config = dict(
    norm_place='pre',
    optimizer='soap_variant',
    lr_head=0.00618,
    warmup_steps=67,
    schedule='wsd',
)
Each number is 500 + 25 x the weight over its row's rms, rounded and kept within 0 to 999. Layers, rows and columns count from 0. Numbers have three digits each. The size before them is the row's rms in percent of the matrix's.

# layer 4 MLP down (transposed), 1024x384, rms 0.262, rows 810-846, columns 256-383
106:516507476521519514465514477480520508486478485469502488520510522502473500475502492553486548514530486518498495429506530485472520479508533463478476495526504535494487489482485461529520488547488510478507474471471527497480494473498471539521493501510473506477491481520512507464499519481505511495490481494520529508488531529507516510501501541519516471508496510511541552502507533504459548506480
093:519560466502448520534511474484485498518488451479501535509510499480479499482489515544506493526474493480533544477538479499498500473540499523473511466533490527515468508493496496484464528528485534519465519494445508500561500525526528491512474483555500492501460506494442542504528488480509484466506471489531458478495524481491499475506509514500505480535530526492516535500537503478475512508481
100:468511536476511457493494512508505503497495538527523503440490495472476490516579516499508479494476534477474456515473497509544516472501530463505513509570538467484494515497542492479477493534480515493487515493496522480487490465473492531516516517503478548488451490498510555504469489524452490527472513541491473515488513480513480522482512532501496516474509540472497434546531513504500482479499
102:566507476508506482528494523536516508510523470501512507502499457471549474476519508529540533448528487524481486475498514494508525535536501516493490502505476522528546494523515501558493484458490515480496499476515492518487513514526524504511448503546497508536504500532527518499526481550532480523463511496494486510484491520499517480465490438483515453496445474477523494500543487528495494521514
099:527497525502488532510454519484515500470559498474487520550508528532526486497511507449490489484518500497472461500488501503516510501515552509480507510484490504518521537471507524494527492516494517488502543520511526524452511489526473536533504497531507501515527567510491478512502476462526458493518507469512509514528466505457543504532486516462487472516473478502503501528515491487498529514471
095:474504519490506495506516453528462468503500517505484510491495491533480553512509512465514486501482449487525520551457549531486526466513489470471508501575513497483539517483469457487475516491490483480498471486481500515486508488535483498461491503519503515489479523475456490483485477505518525495509483524499472477532490455520495511509500537514484477469508495523483482476504486462480471511530
104:483566488512484504495515476503532533498491533503482467509497490476521494507492537479532529507496485473479538500485469473496492513501467477481537537520477503504496476570505523506522478456526542512479476524497505474523487524502532483473519481510525497502461516489474469527513506503513503520536547490504539511517495491524532478462500509493477489469502515477515511489490528481477471487478
105:468481493514508506548491501475482492507485511510480507466534509459494469499506497445474485526445468491514508505495465498501487458508467500565481519503484472576494534512530496488466526503521522474500486523511513475514488560493527476478505466519522517519502511517464464479511471531504466525480514460486506500503512491489513527492496466471490472467506541448502521516493449494454483497494
101:523463513466474495524534541504486521490520516514502502492511496515501535483507499542494520502476525497477522502493511514497503487507486500486518542536495548485527549480506532491485482518475497503518499521510492496546468497494499528494484440502469528485518543499472512501505481536517503452489519493511482540525508496557488518501458518463533497518515479530530526494536504486476524495497
107:533447486527482500482506483462486492464508536538477496538520525482505500461513492432461513524539515496479452468478503467532470493494531490491484503504531489521528504503538498501426504530514503509534494506511515538504513500491479487482484516555479509539498516499519497499506528526501460528513484495513490542511502521492544499499467500466475477487511509553513455535486520492512491508464
097:511542518482528498518507523484497480508480465443535543437485480547512515490492538496531505512498471504497529502477516513513481488523484439526492502506534514520522515451467501524510481526511525507538496488483465464473497474503514467494433499522475457526456511521493493510488515500511484548456474467512520515528531499512479491493513466493476525519504482512532483488426499482494480499480
100:534515489487496438473466547443484424472551494506491530463516496499471496504482514484450478480460553532495466497491469520465530530531498498533474475491508482496456503478489478456479513536474470491466435514523526492495496504485487508526502486518477512513505515527505516518501472515497537531511517501491542481535490534534494495470538508539494523488480483522502557489494486483518529483461
099:499510518533528491509505539530448504484559483540444476503485468512488499492517505526486493534506489541459489461503450503500519486552498506473537538524485518514508486463523503497513501498515492464536507526489475517488515488499498461473459502497517537472458513505557502478477513510489466510540506534456518490530457490521503511476456446482534521489502495470544500516533449500489557515484
103:483490491538519531492506512475508495528492501519532503527513497509470491507502509505461496515487475480473488512482513560483553505569509514521455483463505510540528512485527523463461478502533502478514468484498530504550517499500533480499461490495491499470508476488555482525487479513502465464492496453499497474468484470495501514514496515456532523500449503550497512481475467507544520481520
103:490489496512498486500506530483531514484550499501496481527473504503501458506468528501478498495517527532477540513506501484501539507476546503498483497493505475465491497477519496470466495542492480445478528517542551485472504485508485447483520510494517458504547503493432461530534511482501503505528474517491481504484492505503496477527504483500494544478533522487502506452504504509476461490529
102:493489470502499519473504483470458508498529480521489509483498483457490514510448491493528526506476517508482489525519523534515522469535497475478502489527483539470503490520508502508493505444504523460490484531510494469529497503540500481496501478518502472464521510511496479447495529501504478482524483507516483521493507494483484534504426499520509478529473553433518564482518523478459520540485
099:501512528494496513512499500524497504473502514474537446485499527522467516515467519442519470465508521518509522501500456473469496513506476493499496486532522496509503470541505498440467499511495487483475494481493466523508540470501504519505513459529482506516497510492532521524508515502524502531495458520536501505475498515491528512534534494506507482528502491511473514483482469534523490499483
101:458481508541460508495528481463488505484535495513545494510522522537511446516508486532493481507509480518514514482452501487494501504492561484510476488487476476534494537515472457524512478503468514526492500475492492520483491524545472528511464549520506554477518476501521496521511454496502481500490495506468468510484487510520533493502523428472486530536545474503510528514511476518519535500521
106:520534532540516524537520498487481508537483522489474511517497507555528496489500515519513547521491490500500465509510488511553533493511514516526492511511476497515498469482539473534484524524517490499505489496513516539552514522512513464498438499484457485498483542573498532503499512522509487524500467501443517551469461519484489509537516522478479460495474541480471494499554532537529493572483
096:512470493487484475515555463513485482469486521526489484523510552536487490500537481494475475486504528500476480521478490518499543487506488526505548486515513516490492541464511480528511459476494484443490507500457490492467494506512530515520470495466497486473530502497516446513443469488505500530478442500510459518510515454492488492460534512512520491506522538544465548525498507547549504524507
101:479493532545503509491502505486495517480493546528485529500505537538542486503493473492474489493502477492482502486487478527559492498502512508481487532551519470525434485488486500508515511521502488474496462489545494515487519516463564496495500473539480494473490488496508528449498482519519482493569513479446579505472486458476490512457544507513478523482478503508484452503497534500522470512499
101:516552486500514494490479520492529465478497505491488537548516486493527520528520553522499546487484494528514516525467506552509519495480512526503573536473536516494494475497476500537486492508469522545488497452488520521525470527462529511501502477525488509477498543533529485493489460481478512510512514479478522473527501559515510465501516506492508491485473511569493480480501475488503505533477
100:470535488510517512474484493507484481498499492520473487506500461535513523509456509482531497491527514513475456489478439532502499460479514523524492477524481527513470558554502501535521485485503500497479465517463464511494502472508497447499490515501523477464540469523478457504484516492491487500494536499514510516456518522502507523518496502519540512513499546515520436468495458498498517484513
099:463503510436491450569461476490484512474507465481511511488483471480444463512534487506481531498527518516518490492496469527515519539504506516482489458490543503481480506527514485529528520508487474476498514499489500499459459488502532524480499447526508489500461504492548471534513490506456477531500513445554526486486486505485441513518483490498510456523503506496468491456426478493508484528519
101:495457490499491534461503549555514509476494515495491512512499482491501529514516474520510538508514531514524483499530520453532536534492512533448503533475516474500496475446512522498502517470430504480512515488491552516518512527510506481496528468476528492561522482530543487505516566485528485484480484466480470504513441486470492492503508529511511485470500497529495473475529516502485469513518
095:567493493512495529514524517468524492508430477507463485471508504505472505506494512485504495514504484463505507480523482554506496487478513477469474469493459510515487483498509539521478524510505508518510523522494495491492489524510519492475488500490457524531527556534457480472510517508513491444525543526502521441517507523503491500536504506508531513504547513538558481514531490494476484496558
101:492532509493521523522470516491505489450523481493497506501518518494525488509486492530518556491481432521468472486473507498489516482467515526470501496493487475529473477468521496486543502505504530514486502497482505481512499485515458517496480496524505446478517504503485500508502507524481488475479518509522477459575501493481512464466474527508526507508518508495503508496493528491516474543493
098:500476505481481487497488507475510505488490473481502487493485537526546532487559471485468543520498475525473564476480494531475470553502478509515517480538490495516516526484528488557500494501493461451515532500441492502500444501520488497525449485477506485455503503435496507440536517510462441482517467487459502523559517534481499480466487511517542497529484519511487505460453484509442492490481
103:529499503520466504526505491528502500492511522481512514501425500512473523509527541524499559495486539486496464493536479490548507497553477495519528521482488550504488492468509484531463511497457471495521486485523533498505483506480503460500474450469529486484534478504532503520503478469488521495486492487462501482514488468497508493445498542497511501470495468476516543503496549502516502524466
097:538513469468503542517510472557562517478526518524511498527501499484494482499493538515473488482474519451529481542486495498506522550507504492487480486489529542500531495510485481467523504509472468521526487497509525503551457478566455499505529468502514520475478475450490491521496500506472467468475462460548506491509451544530524508512507513478516471529490510489470509501555491485517534480475
101:505501491505517467527561501518491515536490472509495512474512473480492506494534478489508445535538502476508487491494482472455497529490470474466502515500503507513473480476519514461492486533509499505559558547513514500480502541478520536524522540504502524500479506521445498502437551500478501548481475479536518527496489537477544501539506472471510497468496479482495497548486513526515490537467
099:513488500477480471506492498451519528475494487499462481509502478487524508474505523491491545521526549488501498496520500499496468517521516499554455500465457487485512511502542521550527524496534521486546499483472502492486458448477496466521501495445479529500480525512524500497482506516539538495552487516470487516529534507469470500530487533546506510536465477457504505479510507508466501483503
099:473508481473428506490541495567521519523468507492481494482499480535470468488502491517524495491504512469498524496486489513451476493465501477495508522536492437487541545495507495494460518450488525500476515531499513528471493537507536475469516503484506526501485523506504560491461526438503507514546508526520499527548450482508485471501488463511487452492529521571538485505496519491507484499503
101:486537473473495460472535515469502467555487474497514488503438456524496465502458495479473533458493513463510524520478490484463494499533503500466564522512487500476420465542489484485539514465508529524508537516499480525465428435480470529542520484518538486527495536505501526489445509501461528478501478517489496478485488476435526487507510493490502501499480452492506507493497497481504541536523
100:514467488475475497460491482450516472530521482500505485533490535504475518523498476456520511511546562515475540497484526481511535476477505457494521512470476483552473503455471510510485508524555504482493504515460542535497502490445494486482498501509519444492487503492485486496509492461498409480487501558462499500512464473515480481498509502486512529510500500483522478467516508489529486492533
107:483455496522486510494507482494492507519516478529513481519478471466520470540516497475523485524526483451496539557503468508487521495487478485535492498519517498503498534458503492494496505532487547514492449500466487494508484528499516528523441483482553499500530476515482478460522480495497474485491506537495463500517528515481475527514480467543510488481541506529482502498509461491498482473532
093:479466482476478500476490504505488568496491496517458528489511479533517512532465523471490528418505539498479489480516494493472512483503501474526490527482534524499471501484506490518495537477479496499532513542483484540477476487487495476494517521505546521498483414476499473503524462516502494540505512503472527550511527518494519504518515542490500478504481500480456525525462481491501506465491
# layer 4 MLP gate, 1024x384, rms 0.288, rows 811-846, columns 256-383
096:488442537509474514516524493506489489476501428493533503530522534467477540476505512501496513486502499490520462546524486517498524537498465479510493492447486531545443524480550506522491453464516515504486498518524519456496493481520499475507506495541490489519512499474491480483461488461479515478515463438506472564472506509504506487481478528504532547521503526522520483498542553514489461532509
099:508475483517558505485532468511467497469502497528520492487534455513553476520539532511511548490512467498537536492509480541497486490483527527499508505468513495435512523479495511515480569478524537480492508500511477495492504516485495432515494526463518501519533543472460487547494480524527505479516453518512462531511543535516553455478475495527478456512496472491482501487429478483453494504481
101:490493515533483549504457480476488483463479510478495485516515541510485495542513465524475469492472528466490462498506496495533500509518551523512497541473510429499442475494524482519497496488466537467486520495508495519491500509524542489496513494496515517540473504480534513501489527500459463509500464526530521495476521447489478514457482455480520538479493520526496484516477530516487490555505
090:522518469445513513508501501478502457518512508525521536508498514510541504506455529482530521493495544516500486522530478536506481537493505494506501498474493511510473590459523482481513473483529530517459475512516495500497490497464460471504544438498503491505530490494498495451517492470510494505487491461501510524541502504467467534483511517495551474475514490472498522458489507459492514483460
094:440488497503498510483514508489479526517476542496498507496467491499509509475431511513488473489525496476491487478507491527462505463541524473476497488463504489475544488556505493480572494535545501559464470492535490496520517478511525453487483478511534492510483486502523482497480530508502496493523514505509525490479479496462521518488500481517540493488523470495509529500471522451525521509469
100:518522537497496485552521497525484476508500498471508477496529464498509443459492512461519498487521502505506505484504492490484494515514491482527472487496498464464490492460482506529538465516502519500501476477495509497546453492504484497482533494531497477516525493532470483557486492484533492552536499472470563525503477473508536519491507508501480491486500509492527477506496477479490513476454
108:472459480505506497507483482487484511505462504518468484455500487489526447496504481484507503507454448487532523530489494503504487472529498457523508487453470528547525523507519502473501507521529503471512479499487531500502520523455502460473509538511540518503518492507471488486521478473505491480504507500469484514474516487501496531494551479428527498467508596464511538490482485508453473523504
099:485526535518496509485509490496526479478464465508456493513484516471453510517514514497498479476517480527508480499485546495512501483483528524504490511514502473516488493449521506481511546491480491494523478460484507503514534494482494498491486534509528489518497499531514512541521493544467482492477512522520488495489480520494524494510459489466504488513490520514513479455483522483487464497486
105:502503503482460478512480461529498498501521474501489502459501548495493542517461506578538484472497454508477500529460510497465493496480490517496494501477480469504511526497521462445480504503491509501477509495494501519532473471525523428475501504471494486452503487468501492504524424482483475511518499474505530498504483505475526461509497485502506483529487475485499526494490549492459480488466
101:524510511527441512480459501517515506521505532523477484527472487469501537501521485514522531476543537509505524516466461499430482516519497555491490501475492487524477463491527519518478506515506529501470483544494492423525533498481486529504540512499505504509492512505514516503488495527500528485500440491505517488496486463500529509517493519496515457495486513490465488500484505525512484491499
105:510465523495502534505545490453498514513521505444492498491544483519540510537491505472511472546508543486546466488469515524513473479512510461529460484470501520488493509501502463454478493529530496501513472492512531488507490472523508520439473465498500507500499482476463465539499449525478523493504509471502503500531491475508505528470550499537533502504522528489504509455488519513536448524503
101:514489517513530525545509475515485491506497459494487488509549517512509490518502491480533555503494472497491483478481459481470447462515494488474487525494499499502533533522538502498514493490487477474487534483496475503490525504535483511490502490471467527483466540483557495502474510508504542521479476508512494530551492523481455542521469479449490485533518505461494473511489442483473466505460
100:437461502458465490460504499490501498493527523555491494530513503504534490516471499492455485463494524502491555526555489500487480493450485513513475445483528513516505520512541532511489499474551476509500485539464474479453457547473466503464472496502508535479534464514487492458508486515476528514513520503472506512467495512517473506494491487536477481462508498546488469473518463530498487533483
100:511488469486480460501457507505502511470496495507485473491511475504478500479493520516491513445483488524522509479521515486520541512482537503507450480431489488512522500487498454504512496518512505497521477477506515476495478478505465501475491509499504473477515493493474487503498544487486490508518475519521497525487514545507501521507502504485457468492518458528511511513465494508502459495519
102:509518471534525464551494554535517509495516492488499493498459513525491518564450475528504515521501500457520463532473480459525517517518468466501477514483523505465506527496476463518508503510497478502507539462481473481506497487487476488495521460497511510464492507460503520531473483504524499480501520511494538515464486523523439513496542473511506506540494543511511512545504476513554503499499
098:449515547480509483469489487511448541520506522531522491535513464484474490547475527471487521534487508482518492478534516534536499496515492549494469488521533519509512497520460514568524493487512505528491501530530490535491507530502497495463429511505489486496490523467510503486480465508528488478522532468486536492492483517496424511504494484499479516504484482460473504507528485539477513503485
100:505488471504564504501448542516524543570521518472487492482513456541503457546507460532533496506541488486500511453526499511481493497502460517504535458520513481497487478498503496476484486514513525512484500457555510481483494545493482527503482478484499464486509460508515550512565524493467511543528494508540544519499475517460494545536505540483497494499497554507540496512497535515555518528488
103:461500506524470521508512486480521521569510520547540481506484548502524511480513501494496495494491490521502464471514501502532507459485478511499463504484525460483535490499487479532521507477491535492520511536496515486482458491496536467513496475526525477475475513493480495527519512474514427518500499515495541497501503524509516472540501508519475488547465520432466500503486545516510482492498
093:487527483474502517522486482487488496539480492501530441541457526507527555508512489527510516492495515530493523502505533516491462540522508506528511498470536466509488483479503475510475485470509517458514460528468530501464469499482497465498480447493471512481557495515498487496526499479597481514477492466450485471511530461539471531470496520490523516520473513463464481472478474488473503507495
103:496524517440460524466517496480558479492537510507549544516470517485510508506506487570489491531479544525487508480502495480485485481513523474525487504486489535439516534470524484509488464476516508511506455488506518509502512515540504486524485530496495505517517513507478496501498527494521469529448504486518457476492490493525538484538503490497448526525490434497505508488474486466464488460529
095:449540480482511509507496518485519518472472512484460510529495494489511547479470491523521481488515482484450507521479543511492483518529503478448531506480515516454520494503507497506511459457512538477493506511485523476512446507514470496496548538499463497478508522479485486499504493497470520485449533545471472482530490514514488487466506510530505494464432520520489496498516437514509500515475
095:539506511480493488490513473541519481501505503452570544485485516512474458488484521512454454498525516480508434487493531534517477527532460521509501491494511486458505471511525473454534479503492491477488495545497485479497490494538493547493496507477497512525478537485487518529483469515505513470534490490511488532481535478500486523514468506511493528519508485572501509543571529486522484504506
093:533486498503486479496533545471480474546510519530511524507547431471487498503498503542520489521526451505475497471515498473514479502482502451493508491496521478518517479529497533512439572537521533477534514512474554489491485450481440519463532502516490465540486472489505541511521473498518501472530420539488529482520512557499547459498466495495508478551493527542511462503486493486470520461528
101:511507482545478496510509454487480513500504520519512507527462506479525502458494457500528466513501545534497499470482456524449487487488505463519483500504481551511503476519538493490497515528491491504531464484452517532493488480534487487494486531506495566505474489524529476522473519553507491490527455512509523501534520474521511467528545447486501552514488468455472504523483526502454514506467
099:467505506530502543470542503507469483519464489486513499503538485535502432465521507537476538465472522539454507527504516464508477552509499507518519509470517507498484500502531479508532449516488518490535494519528492451493537535512502475505487508507506454491503532531533447483503521521555464490500476477487495485425490481491445508502461518523493486548472519500497515486490512463474483545423
099:483497506527527510509490492477517490511500475515499482472482523515500467508482514512489508471480441465524463540499507514503472520484516482507529484549517498490515525524483518501487492476513499488525512492479514471539485464532465479515500501486492534495486541519509464503511499492503426511503524532471480503510503538480491504504516496501506503486501477498451454465519528509453499523500
092:543518502522478539525512471507438521520529461487511480504524536516509499485552483489534497466500525510481537523490472501513467521476510513464509499494491512488480451475526494500496500510465476521481465507569480473525518510505511535488502418504532484493501505459529513481483507464492495521483497513496463533486460489455503480451493515483507490489491515505522496531510504507532512502527
110:499494489512508532490480524491510521516503490554492493471556514516454500527531500474474475534514489487528519444452474551522479460495475491532500500526499515500524473574530453504536496518501465510520535507517509498477473518539486507481499507472468530515546501481537504456445492505543501537489501499487531493515478500529504572471475467547470490518450491500507469523499457557487522501453
095:525485539470454482544510502510524484507528491554506512537494537505555480500493491527533468534493499529502500497544471512529469498512529482526510501435506479497502509500487488518518515501508482525506483492532501482564455520475505457533490479496519504505498513498532515490501474495521551486476488511499501527426526496489490491503499467477469494490492474560504445441511486500508491522460
102:466470507503493499534553498534488486499453567480457520509504485512519497488464521490499484484513530460520526498502485487506514486519496497465475528492539491514476518517538480466474520468491514489495498504501541505486501514571520512446511530466516489485503554480480507461502520460490474545524498503507497511484529508508526520487519458474508505524532511485505486528527512518476462509527
104:513504510484477510564507470531453487523458496509551520486507463490550524503517520490506491502494496484512475478494494486483497483508478456475459529479571543528500477489462492521539512525525523461460502497477478553487521515544506534541483504520486513502486495492481498489496454525517478557511499523485544469505510525469487494517489484449520536539504531523516504541474477464471466505487
100:509470493462487488458518483463528486509487477492532512543552530435517521484524500507459495483530486530480515492475492466504476507546501521502484498458543505521479537492551577535496473491522509500542514468452509481496548468490488529486522456459444486470516458492493504487489518543474500487475487480504497503532482455485471499481479473504520478495493488497489505476499503511479538481566
100:494481518477501494459532485508527449509522483545519511486509458528514521504510508501454522520520489535510574491501480516479486447512492509505475482502549514500444467501496515495511541514495502496514487510469525545526494497516452526501503489499529512492486535467512503507492521524524527498451528536491526442474455465494513496470483487474488495493506487478511512499513453482497527462490
096:486488505513511518502515461508484485521507502481508493488465541513497512499508502471480506481503515485459524515477550469487514459500522490495473490534472475501527503501483529501502465514521527539523541540509523491472510496532516500518502457523518477488479563503491480514471484510549486517521500501463436468467447488555536514490506503511509467484472511472488480484471499491483500504558
095:483504513531457587549455467509458489510548535513477487482498480485529505507502479489517525485483527485497492514529535511451496470508490475497522478505545444524503493504557502514496508507496505468526497531504472471484495455497458480499463520503500507503483492519527517477551524469506492501452464542524513465475458502531472505499499460489521487470476507513513505541467460470486479490510
092:503532519529512512454502524521506517560507533502481549515487484540492500475468495503533499487490520452471481492433559537491543515514505495503488509510520501460512483444497464478509536461488474469531513502510504506511512515518494491514515529501457471528530475507538513530499485490495537523472499504533537533532495495496533517518527508451529530554493513478456518567519512526514507470483
# layer 4 MLP up, 1024x384, rms 0.285, rows 811-846, columns 256-383
096:501525482488494516531499548498478550524490515455502482475463517495507471492466494526482510519490491502528504542516469464496499550504509471473492499459491505475536490522514525518494511528451524494484537492483491531535491484466536478451447529538489504528482504514474508527498512457508495502459481518535491466484499491496486428537580512486506486462495502463487469506492521478457430503491
102:495470537510480494493503446509530544507486501499463491520506517466507484501512442453496468517478508512533493503528517475509519569538506474507511490560535500485449520491543502515512485534488463490499455497514524474527554569516518522514517542514501494487496520526497509502484537474524487442485529473522492511452517467513496544511472486512508516479502536467502510460547515530549475529533
101:457510540493434513515505504484540484475492502478477556517531513493527491449476484469471494509502481517532495500516510524520520449498526477497471469519506549518546515435507503437498529495507486527531515504474494508518542451531522464498492500512518486569508486499471509487504540449513547519501457476527543484508504524510491515510486452525537514475496445481518503504526509508487477491522
096:488473500440523478487529485502447470502493475538554514510487492503453535497414556490524538492474505478495530494498558515487509497495491516527510492482501515523525499483498498514516490488462481503512472518521469486519500503491541462446499439532504534485509499499469534518489521519513478526497497501491537488475484465504496554460509462572503531503568475462471509491533474501524512513485
092:498491499480502493477460541512532512480485509534490519543505502536536498524499527475520500502523509488493544530521488491514476513527478457521504496511513478471498529486509510522473443513484486478425478542492485556489445430487488500529469485487474514503465555455532533494528452474489502480500489490498516528496492542510528481466491516518522542531473503498476508561513525495514501495473
101:512513510478453469476484500454444464493501519527530456474459504487506500506508483513518510450506500488489487506538545482513496501536506438479512510477482460504510460521534518502502516476471449526524505525509480523486511507430541449483488477531528472525466557518529521520510454506460507475502506494524492501563489527505522500487489462467501500493525491525490502472511489487489496507512
100:546552478497533491470493469525507491502531526479494469516487511522473522438509501474462484487560515521520468503503556516467498504475517529479555481519508464521498530512468486541537529518484510512496506454538493488470474485538476515476537475453499469525485506507496551467500547513462532480540470526489534517488481501499485484527486485549518487531469430543505469468515501472474501533480
099:498523508467510476500539472456499516511485504467501460494498514494497447494500485479483451483529524519494478486488468523508488507480499519513527506476538492529463487514454454516510497534480524498540503470513517485477558528466493527510567551480516461487487504480539491512501511531468489498510496511542466497466540473460489535543545499492468516468502509509491515517475491457509521515526
103:479491495527503493537531482512507540495474476473506490447508462439520533473511495522495492492496503474479521465478496534483513499486498528537515471474473450508488473483456518512535494514526505502515467447507497483527502488503526531514508511494572499503499474506474511506524518461545505494467530565533471503487494488506496514485509469437490530515485490458477513434465470517535565522480
097:494499468516529493493560476517496531458485500483528458529482499563476516522468513492527462497505524499516491496495486502469538533506487471462523508494481511462515502455452523502480445453419511487545496532491506514501492504535499522458448555537491522494500461505516502523490485452446500509488513513503514527495462567482530487526512524530525534503474511547484476512524495521519499515473
095:520497491499530497497525481488488538508485495500531516457481498512549503442518514457511489467526513535496480532512506547518497489452511491507504478529446528516467453505491449487461504458472534476504522493562504510476497520478455496490494465524473511474515476461443442494485490497547478490514476486481530453485467488496504495460485511507502462496467524517529515461544490499548528463520
098:498472495521512469503509459502476481521522527499518519463462510485512501498453465519523499471489545499472502507474514472481518545464478505497458499504482496483555462461526485532512504544470480515477530523480505511532527526497514508504509505490525487509517511519514472482497521521456547534476508439514501503550512516475470534519487491486509501499472464511488472462493504490468505505541
099:478524467508496491519504514535440494500502474461486491544466557447478480527475506473468527467507525529512536499500460552493484503495481501472516505506497512529490519514499505495486497522482509423444516545489541541505535478488495524499561500514483502473475494519515483492536487462471541463542541474518559517481432533538545493518476512497491495471505509508531498458473455550500491506508
104:503485494486503504536456498473503515469521498474502486455463482488499439474519484479512529438481490511526505507507468499535568530526499515502463524432539519490502513515514504490451515519521500498491488496520472491503478499504532521507462509514489510499476547547520489429474520489482499484526486531515510464482500497484486511553496528525478447511477466490457503514531499496448529536513
105:487498488551518448533531476523513480466427519490464492469464506492505503507496493484500476507496460451506507527522486528515537497499473476488463448508522491500453475473519463485501504467489477493502478476483471485512514525490514469498479548525513518483496506542465505502485485500502447537502507503501493549483484506493493461479517505492482528511472530476503480535521496512492485511481
102:515466506536488518518505492500511527528508526500476486536544503440488439466495492524517488524554496487479492496491493489522503523454529524515482477497510489529481500495485511466486522513513499479463475511541504510476538510472512472479512523529468440514504496549508453518474480491530494474533546482520501479512524514492447496501447506489518541490508480498473490512552513533509520481497
098:548484490508477534497505497518529530505495478521498494486461502473514511538468508482454494486468535543519473504559527479478512466538532499514522466488468552488464522485477499482524485518519497503510496492525494488563516471485524504537536522502490478509469477497492496514487483557483500511519492467483555498517476479461479488483477541569499487484478480481522536528485528499535467507492
109:459504464483507471531477542521484480532537503497534476492473488472495527530461497463458464521492495499486489438539478484508571517532465492463470505546528484483458499521468445486513507512560529453525488498498439492475533476485494480522495505507487527474466497492509487536471471463460465523539492451510489513524483466553540466474493447498502504511453497487511471472490484507494475506511
095:543474500558485465531495486511508477506481507554504466547476508500479491494514543503520502539515492574516496459483485509489502484495483517469487478519538521471514486521524479530509502471475471487530498523464492515492497510476524523488484465527510465503493493507496497494513483487552456488500537513458474541511513477496538495501502516569537528500467513520448525464552528506510531528486
099:493488527493462508470501537504505541496459537518446457502537501467479446541504507493510505469510454463515485458523559515537505510456489510480457485502501473486503522499508507488502498516471518460525523517525485515519506496522487507526477484513500527471504494562496509508525502538493542473485520491495534497504508508466500521535521454499543499552502500498529482503469529463488494530449
098:479506504474500549474505534496511493542493515527498498557533494480485539495467549497492541491524495501509512551458442499503529500488539492472467537504493486453498475457487500490515535478462494515485487539473542495501474518510490486487497468535491487491519463505511506511487514505476505491494531506501486540516518481495489524540466494516461506495490512513517449454530514483497490498449
096:504485519502511483509493490530506525483537491480495473519506501464513530486492549475467482484465526484558512516473518485505434561489490507527510490474515478513445514465517521520495490437502493505522486548506489496521462475485487548513498503507526494516494484508474504537495471502509510519489479581519536521511466405493505498488470488482491533508509523490506491516509536469464496520489
097:515524556494521501468530505517497493512492468494496486451462527502497523517532463490505461507478513489513503527542495468517492489470507496542440534470492511513519494493499527504521488483509514494477505502476509469508500498502488505486561521488476492550463490500510522465539502464518495545488525515543487519529462527507457503480495529479464460497529504514545514484486485516475476515456
097:506500493516491504510490531490505510483481508485506486497488505486495469504519522477551502485522497512499444498533498509489533498522510482524510537530531484520495468503515545473493462481512497485483497528487523554486506529504529454486503483469507485540528526511495506501454500503488517471488525517501480494505484461513508482481449477530473471501522500510545504472493494526496474509477
098:529518448483500483489516533502489516546485557514520491540499478483521524551481496475505514453527492494494458484480516440457474466470480529484462477486486494500462545481528516502503524496485511500489519488482483536489440477519492512450494511474501513498518433508533512520468502469515498522499542471563548498537497508503527511482467463468515475544495502496500500488482543490524491457513
103:516512459526502470545530465515477500506471513482531512495477492494503482522488497445516461543468509494536459485481495459474530517497488524511483499514525505524453484478500508507498471493528496476473509502513467488501506555496516513510489515478519482519499487471473498473513499508495471504488465504513518532452517479451464519474488489471510497510490494532517487500499532494489483515538
099:494467487469504473486486461472497492509519532460555514455478503450496504498529514475500527522488466547504508499468479459489471538481522515491556448514496495475539505496489522523500482490463509471469516478452492496510506517510520562494504498462465489492525524534520513478488481512478503464472463491533498480519557518454474498516484493502476441553506534473513489512487522501525475445506
110:492490522488507494510471521523463526483550514497503494496479493485502494492494443518526475488524535518473536483483489529508542539473480540488512445474489529467495527452461502549523526479489529478503481488478519463528521479533455545481460489510502518514471532513470519489498513466453526500521511548547523526519520523539476478532531535472501501490448496504520478533480470507510458529501
091:481484526454531477517510550503523524487450463491472527531509501469479523496513533519478522557502488498526500503476474492510533514496493508501547497501526499551501455487465492492461525460531499475524477504476506497458533456513488506490511504499467489481461543531481480506486537492457510521489497534503499537488488500525493521486455560492462487501526484480513478517483503498509515514514
100:492521503547530524498526489538510539515490495463485508469500515532517499504524544462469454539501533530487502486508492442492525454515468559498522507479552524493521533497498480493474542525486512525479532512535533501496478497518510528492563517502501497533509465474429528503478516481504502571531452487515512497470524458534463485472484495477483517494538502509488498497560484526483493455537
096:511499488523469519534510506540470535529508518548473515488496470480473512480530547473503497512546483552505433448491499508471468537525538476492535520510521505517460498482516463496472572469498494498501532523502486517517461499515511493507477494501514472491467448516519492529510474488499496537489495523473525526488489516508496483522501474488499486481460520474516494493504496562521510517500
099:523500487487507471490465511529568506518532479514482505491457482542446540494514526462490506531536492460485509539530502500505496505532482467487463484515502435500452519495511520473494530492505478520501524518491501504501499474502543494545515502491498472511500468516536548504459544499509471490537492452449462483472481501495497549518524500506446519490492509493536489511488480460494487461498
105:506498466477532491484498526570506490488497525546482489506504476517508495465543455460443547500492506538507484501535509516483489487451496484504501499491509491455464493528495550587526477520499518487518549469549522488486467531483484499489515498485489503507478481516480500484442530526516435554485547515428517518466515528462495538518561481474528517511500490494445513489512466478474502506505
097:484494482496517546488459486507497512512487501503523459496471502491483500464508482468512529506444527458520551502454537526478557465530509536541492484528472491544521482531501495452441493502559538458516510527541484498469497498516456544461493454466521476494519497496487519514450486494499464530530491500490456473488513475577467489512495536507491498465547508463488472517468521455498512523534
094:502450502524516479415529509513504505471459461480470517505473541527492453523517510487482493561516499484510524495512516488504484525482504488473487475466501510494493494466492437465544459504503470513510516473468497504484484496519518500497473481481457484496543525537507467519487490496496464503532533496513490524509483530488508517544479505543508461509571498526502466523494505518515465499464
094:498482511487542507456472522520536525543474527514533556464489535478504534495498511521499479550500494485505508543517522497470465515495468531517543473491522511497496506468521524511508514517474494532492501543519476488511492535509519526562518482519490484546485534507490490502513510540489517467522506538472490499538455515489538477486501513469517525548455485461512501492482493548472462457489